Weights of a small GPT-style language model, trained from scratch on English Wikipedia.
Architecture: learned positions, biases, tied embeddings.
Training: a variant of Muon for these matrices, 475M tokens, 7255 steps.
Each number is 128 + 32 x the weight over the matrix's rms, rounded and kept within 0 to 255. Layers, rows and columns count from 0. Numbers have three digits each.

# layer 17 MLP up, 896x224, rms 0.119, rows 664-712, columns 168-223
123067120175150075133122093114117123134064073068086172128136113108146143150096175162095109046154117121125115124127105182104123119112053099097140155126144147178149101128
125096109166115072140102117093125147152132100105118037105158111179077124116162110175133124096140139063091143120126139195104152107137129154159123206097159137192110128066
116179099101184096119169154078108113173174178115121134127115114119144208133123094147090103114181146164124112136131199135127079123131126120126122134149092110160128129149
178154132219109108116179114158083157148145182136104093086172084142093106064159126117156170093202179116169140121173118106113123131149087136148116117121151090115160119086
105144140086202132083105116101185108072119140156154077108069171159101060156132121159138139108109140137168152102156125112144138111149203114205116122175165145146133096148
141112193088112101112180104164081168160153055073102103093132135153083157127177099144105074107131134180168173150128089138077101069122148150124093089169078110110123136139
112101143101158185134131130070149154153147072107132106177115098092067137146126122137178148059119155083147171051179134160161122113134126087066087109159133164132036119158
153121126116141137132154094160148111121118132110114109161135097181072130150129122109143089185108108082064181093108129105153103126117145140125159148167143140089121069108
142128136198097162060140161186112105130176095123128117117116144125085164156113100174133147133124139148117193188101108114111128113175135122130135153105131124158141116156
122173133090137093110109161092143106110175133147149151093080113128139142110128200144105106052057160069160162097100085160112096069162193156113125116121099158161134110028
110148149110127148134066121130136083135119180211098104148131191137179152109147114096132110120119063109081132202133144103143103106130139108113132119077159108095093139098
154137115134109164108163121145135088147166066096182123156128104113048170081173126133139153189166167157124139152141158129146148161140220147096146124156093118165084102133
140079135096111113137116104139129101134134073132123121030114151106121147126103084129076164102153151100110081116194098185180096101154118118160128120154106186121113127094
164137107127140173167142168117103091134132159121087088097115194129166129172107121181164119097184136114160130138096160100159093097089162106128133173134112080092132145083
122129149108153132131189122116137110145156134077147175113185127105111097159183166129148153136111182113158106098125148148155112090163103148114087151079159151120112117172
112142176105142135054164131078156131100142141175142141134122110169145114099150113109142135127110154097146126174132175116090084103121109060150095119174090135195164114134
178103189126151100153138102152195110132126163126089080084122139178106126147105118131095104132102125119188142114153117138105145142131142175160159093099106107106164072169
226127073118148137146151123049124138148098111146114112117128105104166151160127125139128151169125133165214105152079109191123154136089157123177059077118102122119112171086
140091140134169078091129143082090117173096121109126126111138135146179099155096109132127121131167168138093091121182068162156100114110152136142141127154116126100132076118
100044102158148117169137177126119103090096067132144140115127162171138155108095210131097143140033116131174135057153158158109140135131090148205109065082090141180075142116
216135088132106137143130125159108135155186158129128129134095125123090092155130153163199138166145167157089160104159166134122154065094118166120171074094130163155142047117
139099191187139131132123145117096155147131120104106144157161091134130157166204057151155164160123084125113132137135144128147131186126117162141187145124145139164093133142
124151119130184119117148121157093129075059101074157148125152164161119102191182076118136128150111066116176116114103145147056108132134096086153099095142130038147090086069
127126128164158081086119150172144111166063165062103143116173124164098182132174162165179133108166175153115070127105190129180186096078088149141082129106122088119108083156
116124140127167153088095169130119115205117141120147102156163125167125178102114168073070183107135159103080104131116061137193166138155131136173126151104150105149161097096
137072103102118184158119109059150076078144092134150109150114144097132127152159107089139109084138148133143119138120134104151112139166171148166088134084105138136133126165
104129115121164058115163131163113112126120076096129151149102111088159150152126137161153083145115161069156111109126116117174068147170086084118127197131115141169112102170
140126132125136190109131130161106128103094137083093104178101137143053148209127136076103078133203142124099173139101125084155149099103138127123092110145045079127211097133
117064141135172154153169131122119207098115109136107191098094131110094046154103157102094115119092086127082197109105120151100120078193156119131180107101092187096127163071
121104109107111137160177099163142126123091134168146207143180113091165143127114152094096112167092097147148077039152137144096058134144076117201160131127147175072104175143
092094091124067113146144135144146121073124159131120160120103135165157111132166150100109096138097162142135090064118099108099103105113185134138066134169130122152127079164
124065128159149079106120143117142128129150110135097072134156138125087145144138088174126117167119078150157110174119191150116106168135109149104134106129131147097113126093
132084095110140117178164102120113092157060119101109138149113109134141149166151144134124077126122113148208121129051127114187164186093170124139116177137186106101147089130
167125111111147164171148089132156197160109101105099138094142101098115096150143129047104110194090115186163164127196093146164152103093076086132117131081088118120159113075
125086138182182111124076153117150094141168129139150114134144121111113127178116045176135146130175059182107069149139108151108072133103130088183137120140105114108081104127
162081030109114126156104159090151108164156126115113127075101140149136084125147103128187129177175105170137149130115097140114107172154180106145121147142153161112179130092
157116076050103116131125112098175122141124099107094111171063173102085122107152122154057155125148129188160173109104139135146113122180091073104155152146112188147146085074
131053141136162108162142122093111127153186130064159131160119201149142154076161188094118079160135096173164100140150121109136145138162091110090119124140086106130119136159
209166139048149132104163076157093079157114125179184120083120133112120191138136102115117160095098070131136124111129075103119103145166152060186189143141146132153102078141
127115122144127083149134070111113133154084110128152097143140173111111132119081173093165171134123129085098130123090123176161108120151092113087173133128178124102097067120
113127202069142117127200134129079111114112102105116105072114082134157153143096153083165078162128152159149152147123147099142087149073139124152165151166151158066101137159
102077144210146155090092130135154129112125131122112183104112132119153106148106080128112133138036062220104073116128142104103099122143135108120127175123126096129101134139
086106159174102138124187071100156131102122165127099142144109110138147124202085144157148121158134156155131045128078144101163086136110114108137131137138116086151143114110
131099153096094047102127101158109111137097137132119124119088173146135200138127139112126054064106116139156080112101127099135118130094171181177105185134076115123161085150
134162155105184094128092167132172067063165162177161078132147121093101122110124128134119176098150152114142138120102154068104130129157069135136142164097124133092136158028
138133108104133097134140103122147151140165138168130118175127142160123149080149093112147062122147156147122103079209093115129119136128138135142087111086104129120099152121
187181091140185140183135141139148160152136140071068163134146167108139092082105166134180054113125168086164082068088138086122056186130041139179114126135094101098109105136
119091132141160059146156110114119158154093130079153092139168064153116126115132127189126113121088162113127148150166100144126123126125144169182092117139166151179207072095
136166136163118135164158136134109196154114115118088135185167124159214141088153093106115103131108099113094132100136118081074120156103081102141116141093116116130136137088